{
  "n_layer": 17,
  "activation": "swiglu",
  "norm_place": "pre",
  "qk_norm": false,
  "tie_embeddings": false,
  "init_std_down": 0.00343,
  "beta1": 0.95,
  "warmup_steps": 200,
  "seq_len": 512,
  "doc_mask": true,
  "train_tokens": 203100000
}
Each number is 128 + 24 x the weight over its row's rms, rounded and kept within 0 to 255. Layers, rows and columns count from 0. The size above them is the row's rms in percent of the matrix's.

# layer 7 MLP up, 320x128, rms 0.134, rows 57-74, columns 0-127
size [116  96 104  94  93 104  92 102 100  96  95  94  95  93  98  95  95  97]
[[128 122  86 109 112 157 138 107 145 161 165 167 131 159  85 117 139 129 139  86 123 161 128 140 124 118 152  58 136 142 132 110 117 162 104 136 130 144 135 148  85 131  87 130 143  96 157 154 181 130 110 117 129 161 139 192 148  99 140 161 104 178 113 157 128 102 126 149 131  97 102 141 182 140 105 102 124 120 105 139 125 124 120 134 136 108 133 121 125  98 132  96 134 130 120 104 117 120 131 147 184 147 133 131 132 161 143 133 130 108 142 122 140  87 118 132 105 206 108 157 123 105 113 126 151 105 128 140]
 [139 116 157 104 115 132 126 136 122 101 124 129 105  96 115 126 193 144 176  95 137 134 119 162 150  91 109 132 141  96 116 128 128 121  98 108 118 164 161  85 131 139 115 116 105  74 130  98 106 128  63  89 139 132 163  97 153 142 147  85 144 127 125 144 124 108 165 111 177 115 104 110 124 152 147 148 159 133 169 138 125 114 155 187 130 117 110 131 125 137 124 121 173  99 171 143 129 161 107 123 145 108 154 136 105 107 164 125  98  79 134 132 164 124 116 125 102 113 106 109 114 111 159 117 113 112 113 127]
 [140 158 113 127 133 120 100 175 129 116 135  85 137 121 121 108  93 118 137 133 142 103 136 170  69 102  99 120  67 141 121 115 107 151  97 134 148 117 102 105 161 151 116 138 129 180 164 160 112 131 130 122 122 153 142 141 121  92 141 115 108 142 148  90 113 148 172 151 113 116  80 125 118 121  88 104 120  73 127 157 134 101 144 110 132 121 169 159 159 118 176 153 124 156 139 101 129 155 130 110 105 134 146 100 105 120 151 146 136 104 158 148 126 129 126  94 127 133 161 122 145 106 106 136  76 146 149 180]
 [176 111 130 105  81 130 142 138 176 107 160 135 133 133  56 101 148 105 110 141 165 170 110 108 122  74 122 115 116 135 127 115  78 141  78 119 113 111 119 166 119 131 128 151 109 152 129 136 101 152 125 139 152  86 134 109 130 120  84 170  92 112 114 137 167 120 150 155 136  71 117 113 152 125 112 128 120  62 121 166 129 125 129 137 134 100 118 125 129 140 156 125 109  98 136 125 125 141 103 138 149  93 151 158  89 123 132 113 109 110 143 150 122 122 175 133 107 105 123 127 121 120 127 178 136 134 145 159]
 [120 121 111 105 133  97 143 159 172 101 180 119 106 108 132 107 105 116 115  91 167 137 109 130 142 154 123 123 120 131 155 134 134 135 124  88 107 117  98 146 120 113 130 119 129 148 145 154 124 130 109 142 109 122  78 136 130 154  93 131 158 134 124 151  84 102 107 140 124  45 105 133 105 101 130  85 125 149 108 135 129 104 143 147 125 109 149 110 103 135 145 111 179 126 175 162 131  90  97 107 136  82 146 171 115 164  70 113 134  92 115 126 104 147 139 115 104 105 154 128  99  98 123 106 141  91 153 147]
 [ 94 131 140 125 129 171 100 103 113 143 158 120  91 147 127 152  86 119  97 152 101 106 130 167 134 109 113 108 122 132 130  97 156 151 127 153 136  84 100 136 131 149 106 165 125 120 129 129  80 196 117 116 106 153 108  86 128 132 128 171 106 127 135 148 118 102 139 105 122 138 153  75 139 107 148  99 101 137 126 123 130 139 174  86  94 113 106 153 124  86 104 149 118  82 149  88 124 100 153 161 128 117  91 152 136 125 157 115 158 162 145 142 132 124 135 148 143 134 148 124 179 144 135 115 155  83 151 131]
 [156  70  95 124 105 159  90 124 160 149 132  92  88 130 104 148 117 148 139 186  89 156 149 169  88 144 131  73 152 101 133 115 132 136 118 116 140 130 143 163 136 125  92 131 140 128 119 135 128 133 167  91 139 122 117 143 138 183 122  91 137  99  93 154 147 149 109 116 168 104 136 145 131 120 123 105 167 115 137 111  90 119 141 146 112 176 124 110 118 136 108 106 106 146 159 152 115 145 135 126 106 152 110 121 125 114 141 151 146 117  99 173 104 148 137 105 102  68 145 111 134 141 106  98 120  92 152 120]
 [176 127 129  82 114 110 131 155 125 133 115 112 138 135 142  87 109 120 152 153 146 115 127 104 122 123 115 123 145 177 123 155  97 116 154 147 138 115 125 145 119 120 123 107  63 129  67 131 162 122 101 168 122 136 120 137 130 134 112 123 107  94 134 143  89  79 150 107  79 140 159 157 147 148 137 141 155  97 107 123 118 172 155 110 149 158 160 143 138 177 139 136 112 140 153 150 173 159 149 107  98 111 104 147 115 163 169 106 141 165 124  94 126 100  95 128 107 129 127 126  89 143 146 145 163 111 161 139]
 [157 151 138  90 145 140 113 110  98  71 139 148  90 130  99 104 137 141 165 133 142  89 118 155 122 118 166 129 102 121 129 120 117  93 131 130 113 136 151 119 135  69 134 121 151 153 126  93 160 120 150 142  89 128 123  98 126 135 137 134 111  87 108 129 123 156 142 152  80  77 103 159 141 127 140 104 145 122  89 156  76 124  97 132 140 124 152 138 156 171 111 107  99 133 119 116 112 130 147 117 120 136 108 163  99 149 143 190 139 121  95 118 139 145 142 141  96 125 165  77  89 120 145 101  95 140 122  92]
 [181 167 152 163 113 128 159 136 113 136 121  86 128 131 110  89 188 141 117 137 150 116 131  84 115 154 108 128 117 122 117 110 154 171  75 114  95 129 134 147 155 148 113 154 146  69 104 170  99 120 136 105 113 129 157 145 128 101 147 143 157 157 146 106 144 117 154 139 131 107 117 122 151 151 120 129 128 131  95 156 145 116 147 112 141 181 138 181 118  86 119 151 136 145 148 127 105 129 133 144 107 129 146 110 141  93  90 110 121 122 140 174 124 141 144 143 114 109 143  98 109  92 137  96 121  92 178 160]
 [122  94 159 130 131 105 128 123 126 111 129 133 108 121 138 118 179  89  86 108 127 124 151 109 145 141 132 108 196 126 128 131 123 110 153 104 164 146 129 120 125 155 142 128 100 124 110 127  96 144 113 157 177 156 112 151 116 137 106 143 191 100  66 158 120 143 117 134 128  95 140  67 141 128 157 117  96 154 132 144 112 142 167 153 133 140  92 145 145 128 112 108 118 132 115 172 141 120 150 133 149  75 106 117 144 154 125  92 157 134 128 149 135 153  93 106 102 113 138  98 107  89 145  77 155 154 118 150]
 [ 97  91 160 143 178 144 137 136 145 121 160  86 109 156 123 159 115 146 134 104 129  86 104 133  79 158 194 143 105 155 140 150 143 137 112 148 130 122 120 130 113 115 146 131 115  89 171 117 108 160 136  69 116 168 138 140 150 127 135 158 163 113 115 144 171 113 194 151 101 119 142 126 151 127 107 118 158 117 123 133 157 114 110 119 130 118 145 122  97 130  99 128 159 100 136  93 114 128 144 136 154 152 117 152 146 107 134 161 163 120 121 123 134 147 101 172 151 119  91 131 152 105 102  97 110 148 109  87]
 [153 101 114 137 109 160 100 106 133 163 171 118 126 131  92 101 124 142 174  90 130 135 171 119 142  81 152 134 116 122 109 118 115 131 122 140 134 171 133 131 135 104 138 135 161 134 131 107 141 123 105 135 123 131  59 110 162 145  91 139 119 108 146 142  94 126 140 111 139 112 145  99 134  84 128 171 126 131 118 101 145 117 126 115 175 185 155 147 136 140 135  80 133  76 117 107 169 118 131 146 166 184 141 135 112 143  81 106 148 126 164 122  80 142  99 122 135 127 142 101 128 128 124 133 108  89  88 131]
 [126 160 122 138  99 123 123 155 109 109  99 103 123 112 119 137 143 136 175 123 173 100 123  84  93 193 116  92 116 135 113 126 123 150 133 139 124 116 127 163  99  92 110 105  86 145 110 112 135 123 166 147 146 126 159 130 100 116 140 108  90 101 141 119 112 146 139 102 120 113  93 147 143 109 166 105 155 167  95 104 167  98 114 152 127 134 202 131 116 120 100 126 103 117 104  94 151 142 113  76 109 106 122 139 118 174 104 170 116 139 122 138 110 137 102 151 151 167 127 110 125 116 105 147  87 113 108 130]
 [133  88 170 139 107 123 109  82 181 120 102 112 103 155 134  94 150 114  77 124 100 106 131 127 156 106 145  93 156 123  86 104 138 120  93 155 113 133 146  96 115 153 110 134 120 119 129  89  94 129 150 155  99 113 108 138 106 116  92 108 113 135  97 173 131 104 111 139 138 155 131 135  79 147  96 156 131 132 156 124 137 140 124 130 108 146 105 134 152 114 106 187 152 118 139  89 159  85  82 141 100 143 135 101 113 167 135 113  96 142 114 126 118  94 100 124 110 175 138 150 114 103 151 117 132 134 138 163]
 [175 106 139 139 100 118  91 112 110 134 128 140 121 142 162 134 127 116 135 159 150 121 139 111 139  83 127 143 102 156 148 135 116  95 146 138 146 109 143 133 128 153  77 144 150 112 161 143 118 125 119  96 126 113 135 126 143 135 101 133  65 114 155 112 123 116 105 117 141 157 109 118 133 148 154  79 103 119 149 147 103 183 104 172 132 158  92 125 181 119 139 131 119 134 100 154 131  96 136 136 146 142 122 184 163 143 132 209 109 142 132 141 122 143 134 145  99 113  86 114 149 156 104 145 155 135 145  68]
 [137 120 121 142 174 114 121 145 131 152 168 138 105 115 157  99 152 179  97 159 159 121 131 150 172 118 162 148 128 103 106 119 105 135 127 125 111 102 111  81 171 118 122 142 106 126 104 119 158 133 126 132 135 120 135 105 130 124 155 107 131 117 128 143 107 138 104 156 134 114 135 154 132 130  72 126 134 108 175 100 107 101 114 117 123  95 115 102  95 131 151 114 138 161 128 131 133 143 123 146 163  91  95 126  98 120 117  66 130 134 200 113 129 114  62 153 150 135  56  99 121 108 131 161 139 126 133 142]
 [110 115 142 118  99 132 154 161 156  93 124 131 162 169  69 117 121 110 145 136 133 125 129 145 136 137  88 155 103 106 185 142  95 141  96 158  98  57 116 106 132 143 154 157 162 110 115 118 118  98 161 155 172 177 103 130 161 153 143 148 164 129 133 102 112 116 139 105 123 128 116 178  80  97 128 124  96 142 118 112 108 108 126 119 160  98 142 143 106 136 124 139 110 168 126 148 153 113 110 158 160  85 156 123 117 132 168 123 129 122 135 144 136  88 137 129 141 158 130 120 122 114 142 111 153 101 149 142]]
# layer 7 MLP down (transposed), 320x128, rms 0.127, rows 57-74, columns 0-127
size [100  92 104  96  95 106  96 101 100 101 101  99  98  98 105 102  97 101]
[[141 148 193 154 110 159 111 122  83 106 118 157  78 129 142 123 100 110 131 129 135 150 143 113 100 124 122 182 120 115 108 124 153 111 103 139 116 129  82 118 101 142 167 160  94 105 146 137 156 127 172 123 149 151 119 140 121 143 122 140 161 129 124 120 116  65 137 166 128 119 124 125 132 129 148  84 123 147 179 126 156 111 164 175 135 129 144 153 145 147 134 156 163 128 102 143 142  87 154 106 151 110 130 163 122 119 136 140 170 151 106 144 124 147 167 107 178 128 120 148 136 155 101 165 147 109 148  99]
 [123 128 137 161 132 144 125  92 128 139 144 129 162 161 107  85 100 155  80 139 138 141 128  99  98 129 137 140  99 166 116 156 143 112 153 148 158 154 116 143 115  92 150 139 116 183 111 153 128 151 203 139 126 101 106 148 145 160 102 169 150 164 127 113 105 147 100 124  80 121 142 137 132 130 133 153 108 132  96 138 143 147 146  89 127 111 157 107 115 125 104 107 142 140  72  78 145  86 117 118  96 102 147 112 127 154  92 137 118 153 164 126 129 133 132 112 119 107 150 147 139 163 120 153 184 126 130 146]
 [131 158 117 150 121 103 112 129 100 133 151 110 113 104 114 106  97 151 167 179 124 114 145 133 119 132 119 128  94 151 120 142 156 133 128 126 114 111 153 101 104 112 162 148  98 151 170 172 144 164 133 127 164 127  74 158 127 128 127 147 148 154 112  96 141  81 111 115 103 129 116 161  67 119 133 106 143 130 165 111 122 107 167 115 145 109 106 152 124 125 165 104 125  98 139  44 143 121 152 124 149 166 105 149 146 112 136 136 139 119 143 125 108 113 137  89 177 162 117 152 118 137 107 126 161 133 148 173]
 [115 154 132 125 162  94 140 107  74 134 109 158 124 119 158 150 144 116 141 116 134  94 156  99 127 167 136 140  83 106  97 124  98 149 146 119 131 132 156 163 163 140 119 155 153  86  78 169 174  96 125 104 129 138 163 137 157 148 146 113 107 123 138 146 144 166 112 109 126 115 121 184 137 152 136 142 138 173 137 122 163 171 139 105 101 102 117 124 130 128 109 141 120 140 132 145 145 104 111 125 127 162 147 168 107 153 155 142 145 118 137 138 145 168 114 116 125 113 132 143 178 182 119  85 128 124  72 129]
 [112 158 154 127 146 101 127 127 137 104 163 151 169 159 100 104  73 147 130 100 128 101 141 155 163 135 128 152 156 154 137 146 116 136 142 136 133 114 110 128 127 139  85 121 113 128  87 155 131 123 111 130 138 150 147 101 125 114 189 134 141 140  98 125 178 141 108 113 118 127 142 103 126 112 160 112 154 134 155 143  91 140 156 155 128 163  98 115 139 146 163 155 152 144  76 125 143 148 130 129 165 134 139 104 167  79 141 168  96 155 139 135 146 121 153 124 139 114 115 122 147 136  88 193 180 132 130 177]
 [127 114 102 135 101 128 116 132 139  71 164 151  98 125 156 116 153 131  54 136 119 141 128 175 100 126 170 159 138 152 139 117 118 147 122 129 128 121  93 149 161 137 143 160 111 119 120 129 123 124 128 138  79  96 160 100 133 144 158 144 145 147 118 140 125  75 147  80 123 158 124 110 117 121 157 118 157 172 176  92 136 112 147 119 106 105 115 113  92 155 122 157 118 144 167 140 151 125 157 105 191 139 129 118 164 139 147 173 115 149 125 152 105 119 131 107 103 124 103 135 103 139 139 134 150 103 121  80]
 [ 90 115 123 116 104 167 116 103 117  96 121 151 120 126 156 147 194 102 152 113 129 125 117 121 143 145 115 134 153 100 103 136 129 109 142 149 124 158 150  95 119 125  76 139  91 139 135 123 122 139 171 155 165 141 113 163 164 131 130 160 138  97 182 152 171 101 151 154  87 139 119 109  84 102 141 133 152 136 123 106 110 117 151 180 135 100  91 179 129 126 139 109  85 114 130 107 140 133 102 104 140 114 151 136 142 127  77 109 131 154 127 170 126 153 132 151 151 120  80 162 128 155 121 110 152 110 131 134]
 [145 150 139 164 131 159 149 135  93  93  87 119 123 176 152 163 128 111 153 103 146 178 115 170 111 108 116 123 125 150 104  94 169 128 114 176 138 103 111 141 110 111 175 107 126 101 134 155 117 140 103 150 115 139 114 125 103 172 116  99 136 108 110 131 112 160 108 135 115 129 117 117 101 101 159 139 100 111 145 131 136 144  74 171 128 150 129 139 132 129 159 101 116 178 151 107 121 107  92 125  82 160 148 121 104 110 140  81 103 136 114  80 123 163 156 130  96 106  97 119 121 137 117 136 142 138 160 101]
 [112  98 119 138 146 135 133 131 156 109 135  93 141 129 171 135 124 143 119 162 137 170 155  83 141 157 116 133 120 124  93 132 125 106  76 135 119 140 114 118 199 133 163 146 151 109 132 146 116 165 101 114 180 107 127 160 126 136 147 103 143 127 164 116 101 123 140 167 123 157 108 130 114 145  86 164  96 118 133 131 131 132 111 149 112 123  81  70 103  89 159 116 110 149  98 157 147 148 103 146 111  83 171 117 144 109 110 104 119 106 136 148 117 178  86 101 126 118 115  94 123 106 151 100 139 141 122 134]
 [141 133 120 141 142 127 113 154 121 128 179 131 103 135  80 176 163 101 181 148 157 109 129 119 122 118 177 116 113 144 113 112  83 167 141 119 171 131  89 153 121 127 135 110 111 123 106 141  99 101 173 149 152 104 136 138 149 142 151 127  97 177 142  89 130 120 147 121 114 132 115 127 154 126 149 119 116 131 119  97 143 140 114  99 172 144 132 141 136 128 132 146 146 152 104 151 123 129 144 140 111  88 119 129 111  90 178 132  99  84 100 195 133 116 168 170 139 146 104 172 117 119 134 139  99 104 120 160]
 [119  82 140 113  83 119 162 149 129  98 156 146 103 147 154  97 185 126 120 106 105 156 150 141 117 122 117 136 123 147 105 121 153  99 167  61 160 124 120 133  92 130 139 122 102 156 173 106 127 100 126 114 123 147 124 162 118 145 150 136 147 149 100 172 125 109 130 128 128 145 170 103 100 129 151 159 108 131 127 149  92 116 129 125 101 108 140 130 144 157 184 137 146 137 127  81 141 142 122 120 125 118  99 121 145 158 123 123 182 125 179 155 187 164 121 148 108 116 115 165 105 110 147 116 143 106 106 135]
 [100 128 128 128 166 152 151 170 128 132 173  92  98 147 115 147 158 107  65 147 127 114 145 153  78 122 155 139 140 167 127 136 106 131 115 121  98 127 139 115 119 111 107 143 113  93 150  86 119 127 154 108 118 137 140 157 153 127 116 162 138 129 151 138 137  81 136 133 131 177 130 105 112 119 193 114 112 151 127 140 100 170  95 164 107  95 150 154 125 161 131 121 175 154 118 122 117 171 133  95 150 131 133 164 135 131 103 159 144  79 116 120 168 105 129 122 161 116 105 166 137  91 146 132 146 143 131 119]
 [109  94 116 146 113 140 136 115 162 145 147 120 103 154 137 138 131 149 105 139 158 105 123 134 185 122 122 102 134 163 157 162 113 134 127 152 128 125 148 127 134 126 100 133 172 145  83 134 125 138 105 142 154 122  76  91 134 117 101 113 143  91 133 147 114 116 166 130 134 127 117 107 133 118 181 150  98 156 141 131 120 134 143 135 149 167 115  80 151 169 125  93 116 117  69 138 166 101 111 110 109 129 163 137  91 175 111 103 159 117 106 113  78 151 114 149 156 142 115 108 119 151 164 161 150 101  94 169]
 [128 160 140 142 138 151 138 156 148 103 113 136 102 116 134 117 117 102 126 150 124 175 165 144 124 128 140 113 110 159 102 110 125  94 171 101 123  91 131  88 112 131 163 130 136 131 116 135 102 124 164 156 104 177 121 142 149 104 138 127  66 130 130 112 158 161 134 138  81  83 177 150 129 111 153 133 128 172 130  94 111 154 123 118  76 120 106 171 134 137 142 117 146 143 147 125 163 133 168 110 140 160 126 139 134  93 133 104 118 108 108 124 136 106  82 174 126 127 165 140 144 148 151 154 104 178 128 167]
 [110  85 158  84 135 137 141 174 209 127  98 132 102 143 117 108 128  71  97 112 111 166 138 142 118 122 154 121  79 124 108 134 121 137  91 152 107 128 118 141 137 153 112 108 126 133 163 105 106 139 149 132  98  90 150 123 118 123 104  57 116 161 105 145 147 131 124 117 119 126 125 114  96 109 134 130 133 143 170 111 103 171 130 139 104 169 102 140 161 131 115  76 118 144 163  94 136 145 111 152 104 121 133 119 143  69 144 147 114 168 145 149 121 143 102 140 118 116 138 138 123 150 138 115 129  93 147 127]
 [160  98 113 147 119 115 108 146 132 103  99 116 161 113 143 137 135 112  76 121 137 150 147 113 128 193 136 137 113 157 139 129 126 129 107 111 126 168 158 112 141 122 142  94 106 102 130  77 136 121 142  74 138 136 116 159 145 161 132 133  93 134 149 122 143 157 147 149 115 128 140 142 126 134  70  84 105 138 161 159 138 147 138 109 102 148 111 107 137 152  91 108 126 103 110 133 152 108 131 119 191 119 112 151 228 150 167 157 146 127 152 148 126 121 117 143 122 129 137 140 110 127 116 129 147  89  96 128]
 [136 119  87 142 116 156 117 134 104 158 104 181 123 117 109 125 109 131 144 150 135 123 153 126 125 132 116  55 111 138 123 112 136 102 115 116 144 149 157 156 164 129 131 134 133 127 110 142 139 109 140 115 157 166 121 136 116 142 112 169 149 194 143 116 129 106 116 141 118 102 160  57  85 105 164 133 127 140  92 156 122 136 125 139 153 147 109 129 165 113  96 131 132 125 127 143 148 177 147 183 126 157 169 108 178  97 160 110 161 130 106 144 125 167 130  98  85 128 113 160 123 101 149 109 128 116 113 132]
 [141 166 109 130 104  87 122 155 107 151 181 134 132 102 134 129 128 142 137 165  93 175 125 151 135 106 130 111 137  99 102 151 129 104 117 119 152 177 127 101 156 155  97 104  69  80 141 160 125 133 127  87 105 157 173 150 129  86  91 134 163 122  98 190 111 121 102 119 103  86 130 126 143 125 134 127 122 143 107 149 141 145 126 149  91 147  94 123 119  98 130 109 152 149 124 151 114 129 174 138 109 111  79  69 134 133 120 125 104 129 146 131 113 126 145 103 143 101 128 126 147 148  87 117 124 119 133 125]]
# layer 7 MLP gate, 320x128, rms 0.142, rows 58-75, columns 0-127
size [ 85 102  94  97  98 102 101  97  98  99  98  97 101  84  99  93  96  91]
[[143 138 144 105 123 150 152 132 150 142 115 140 169 149 174 153 129 127 141 108 119 126  78 138 119 181  99 117 135  90 116 106  95 105 115 129  94  96 149 141 163 103 140 117  82 114 142 128 121 129 128 107 175  83 139 133 150 132 192 139 114 175 121 174 129 132 109 144 143 122 171 131 114 131 133 114 145 141 161 140 125 138 136 154 133 123  98 158 165 112 144 114 129 152 181 118 100 106 123 141 137 142 120 118 119 130 135 117 142 122 163 148 106  98 167 110  64 106 114 161 174  97 136 104  96 123 170 149]
 [134  97 152  99 148 123 124 152  96 145 113 118 122 131 163 153 154 121 121 128 108 115 121 133 118 119 157 160 119 106 117 123  93 109 124 113 124 138 115 125 152 101 136 119 141 108 113 109 151 174 108 179  75 144 129 164 137 127 149 117 112 104 149 130  98 176 150 160  75 141 125 109 155  89  82 121 115 114  77 145 162  64 101 127 139 148 170 106 101 144 129 121 165 114 127 174 144 147 137 156 103 122 173 142 153 115 141 159 126 133 124 120 148 150 100 115 135  91 146 148 129 162 144 183 110 164 127 115]
 [100 100 149 111 125 125 116 107  94 131 152 158 130 164 125 148 107 139 111 157 164 108 143 130  91  63 117 147 190 165 126 100 112 140 123 114 109 129 128 121 120 117 144 143 123 110 114 119 126 179  92  97 109 126 135 127  99  76 158 105 159 135  99 113 181 171 109 118 124 143  85 114 144 165 121 122 157 128 146 113 108 143 108 148 151 110 145 149 105 117 119  87 116 114 120  91 114 165 155 120  85 127 163 104 122 121 113  82 155  95 126 152 142 141 137 139 128 114 127 109 156 165 140 111  80 128 111 158]
 [114 142 129 130 134  65 171 130 114 105 177 113 129 154 134 124 106 133 124 188 149 149 167 152 157 123 147 134  86  96 108 137 147 144 107  91 141 106 106 141 124  97 110 159 132 132 105 156 160  98 118  77  99 100 133 114 125 127 133 134 133 155 105 135 170 139  94 116 129 162 126 122 118 120 128  87 165 144 115 174 119 119 136 153 137 203 101 125 114 146 172 141 115 132 118 129 153 176 156 160 168 134 122 129  92 113 117  98  96 117 111 145 109 131 148 106 110 118 150 124 109 162 133 137  97 121 131 154]
 [108 117  66 124 109 167 148  67 162 113 124 111 108 109 109 108  97 144  85 134 165 156 158 158 129 133 106  69 148 119 153 119 159 120 117 131 142 116 117 146 122 148 132 133 137 111 134 133 106 167 146  94 138 146 143 131 156 145 132 119  94 135  99 116 112 134 157 102 153 153 148 137  90 145 146 133 117 108 143 126 161 107 114 119 112 124 119 141 160  94 135 118  80 125 142  78 118 106 101 131 134 135  85 170  98 136 122 135 181 179  90 106 138 142 115  99 116 113 122 161 156 147 146 132 131  73 100 139]
 [173 126 173 153 118 125 122 137 156 129 131 166 132 124 115 133  92 154  81 135 126 147 145 106 123  95 109  97 163 179 113 128 126 152 132 125 130 107  94 124 108 110 187 120 119 134 133 112 107 102 134 127 116  86 133 148 112 152 119  96 126 145 134 164 135 165 106 128 139 112 173 147  65 131 142  92 100 113 145 138 117 118  89 116 103 116 146 142  79 121 151 108 130 113 126 191 137 138 103 158  68 145 113 155 143 146 157  97 136 115 143 146 154  80  97 115 130 116 148 105 168 119 129 112 118 102 144 104]
 [115 135 142 219 129 169  99 135 139  95 134 139 127 125 131 125 125  89  87 126 136  65 113 125 103  83 124 121 112 130 133 101 164  88 116 131 147  88 128 104 113 125 162 120 117 143 118 116 130  99 136 132 136 117 122 102 107 116 109 163  94 114 145  82 123 126 103 147  87  93 151 132 127 145 121 164 118  61 131 139  99 127  96 149 122 138 123 133  97 128 101 130 128 121 167 109 111 147 112 124 124 149  97 158  87 143 140 107 147 141 105 118 134  67 154 122 131 135 175 135 105 115 159 141 129 102 121 164]
 [ 99 181 124 154 127 151 147 115 147 172 122  74 136 138  94 166 109  90 148 128 134 154 130 134  88 122 111 144 172 142  97 141 159 114 114 129 114 150 111 134  77 113 132 124 100 119 113 135 131 128 130 119 128 120 114 108 120 101 160 150 127 141 162 125 184 131 153  71  90 101 127  80 145 103 130 120 133 177 143 104 122 121 144 134 142 150 148 125 111  90 140 159 153 117 127 145 145 149 136 189 133 133 105 138 106 137 109 115 137  95 144 135 165 117 158 140 134 113 121 125 140 130  97 165 136 129  80 193]
 [ 91 116 106 103 156 140 153 116 105 129 116 115 137 106 129 143  77 100 105  93 107 105 135 134 142 153 120 142 145 135 119 147 118 103  78 147 119 158 118 145 149 157 123 154 116 146 153 133  93 176 137 179 132 138 168 156 128 122 100 115 124 115 146 123  95 120 110 127  84 126 112 131 136 136 113 111 183 102 108 177 131 139 159 115 108 131 148 150  92 113 171 169 119 108 129 103 107  97 123 137  95 149 141  96 165 147 110 138 183 145 135 125 122 177 117 116 108 129 190 135 165 104 124 103 118 171 107 109]
 [146 122 125 141 133 115 138 105 114 111 106 126  93 142 130  94 154 167 171 108 106 119 115  93 149  99 109 142 127 115 138 109 123 139 142 123 130 101 138 170 124  75 144 153 134 123 173 108  93  68 109 125 113 134 143 147 141 107 171 193 134 125  94  93  72  95 121 145  93  89 118 166 146 168 129 125 131 102 134 137 148 132 136 158 132  98 147 125 133 148 131 119 113 147 148  86 116  98 157  93 140 130 146 139  95 114 175 164 127 154 126 135 167 181 131 128 131 110  99 154 104  88 122 135 129 120 146 132]
 [123 135 135 115 124 128 139 133 159 142 126  83 122 127 149 117 152 129 126 134 160 102 125 105 151 130  95 131 153 133 163 148 155 135 169 137 104 128 107 177 123 111 140 122 156 135  98 139 108 122  92 153 158 140 169  97 177 122 166  84 125 112 169 124  77 123 125 120  68  92 113 187 103 118 121  97 160 130 146 143 100 132 136 108 121 108 136 110 106 111 156 117 141 116 167 101 147 163 137 152 133  93 134 103 142 163 137 134  99 107 136 132 125 148 103  84 112 161 116 157 155 165  83 135 118 106  78 127]
 [ 94 119 102 139 107 165 145 140 156 116 107  78 108 123 157 113 139 131  95 132 172 132  87 110  81  94 150 129  80 119 138 136 122 139 143 162  97 129 129 155 139 106 141 116 114 117 123 116 130 124  78 135 106 133 135 118  79  94 124 160 113 143 130 113 149  99 110 154  84 123 163 131 125 108 193 105 127 170 116 161 115 140 131 109 162 140 104  92  99 120  84  97 119 138 105 130 130 121 115 103 115 149 135 111 120 172 100 152 170 104 146 151 150 137 123 125 143 177  85  95 122 163 130 121 133 160 150 135]
 [159 137 173 169 158 168 182 125 150 129 152 168 127 108 105 128 117 123  78 106 139 126 116 126 135 113 153  95  72 155 109 156 160 140 114 119 106 114 114 124 108 144 113 136 185 141 155  95 128  96  94 123 149 141  94 124 125 102 122 148 181 126 136 126 116  62 135 105 154  92  93 141 114 106 106 112 111  97 124 120 119 138 125 100 119 108 145 127 134 107 147 109 131 125 139 144  85 112 105 139 138 129 148 134 143 112 172 105 128 128 143 134 125 115 138  89 131 139 139 100 174 110 125 118 137 140 121 208]
 [128 155 144 177 139 153 103 111 132 110  74 117 108 158 141 171 131 151 113 123 124 120 135 112 115 190 122 137 160 122 155 123 163 170 181 112 142 135 144 105 150 142 123 107 122 119 104 141 126 117 128 178 105 155 127 137 146 158 150 172  99  85 156 100 153 127 106 144 133 128 143 172 159 141 144 179 132  93 138 125 140  99 119 121 140 154 126 142  95 183 115 144 105 149 105 172 147 118 137 133 103 133 137 146 127 117 129 129 155 131  84 109 106 142 144 159  90 145 148 173 129 127 130  90 110 155 102 162]
 [125 107  91 127 146 127 121 185 108 142 167 125 129 134 116 108 138 125 145  86 122 149 163 145 120 157 139 125 157 116 124 170 111  76 158 152 145 168 152 140 137 123  64 140 122 123  70 113 145 150 101 150 108 133 160 116 127 165 125 131 125 126 157  85 130 104 143  94 127 131  83 134 111 139 123  97 128 154 142 146 142 121 134 105 100 120 162 145 120 179 128 129 153 120 103 138 144 124 156 118 133 178 137 110 144 155 142 173 125  96 162 190  75 130 138  98 120 139 110 151 154 123 154  91 130 120 113 125]
 [101 151  90 163  91 157 153 147 124 129 132 158 134 120 130 136 118 134 202 135 152 127 173 138 120 117 140 112 118 134 166 120 155 169 120 131  84 139 145 154 138 111 120 111 141 141 127 161 156 150 109 123 167 112 128 144 124 118 170 171 105 171 129 104 157 105 137 137 112 139 178  59 111 135 166 103 152  88 122 133 146 150 136 122 153 133 132 138 105  99 153 151 106 133 127 154 113 136 130 177 124 157 117 125 145 123 160 105 175 145 155 145 137 144 154 106 108 110 153 156 151 123 126 140 166 139 117 178]
 [142 120 174 112 169 123 146 104  88 103 124 110 154 144 147  80 152 142 126 126 126 126 114 130 139 174 120 128 120 188 138 114 131 138 110 142  64  82 120 144 140 132 112 134 151 140 148 110 110 129 125 145 152  85 114  88 103 159 151  97 134 111 136  97  97 140 125 169 138 175 152 130 100  89 134 156  97 104 134 113 147 118  85  97 112  86 136 118 140 137 124 116 112 121  94 143  91 162 123 120 111 112 142 126 169 131 108 140 103 153 149 162  85 127 150 135 104  59 111 121 123 116 148 148 131 132 161 138]
 [116 160 137  79 158 106 117 170 103  31 109 138 116 147 142 185 134 163  99  88 112 126 140 114 104 113 101 111  72 157 156 137 137 145 119 129 112 121 143 124 121 118 160 133 169 127 134  70 127 117 114 157 149 140 117 108 122 128 118 145 137 139 137 116 148 111 144 102 158  88 142 118 138 105 106 150 116 148 139 133 157 121  89 142 114 150 150 122 142 133 123 109 142 126 144 101 125 125 178 132 143 149 105 174 113 128 110 166 144  92 108 150 101 121 142 102 130 110  97 178 127 115 110 123 144  83 112 124]]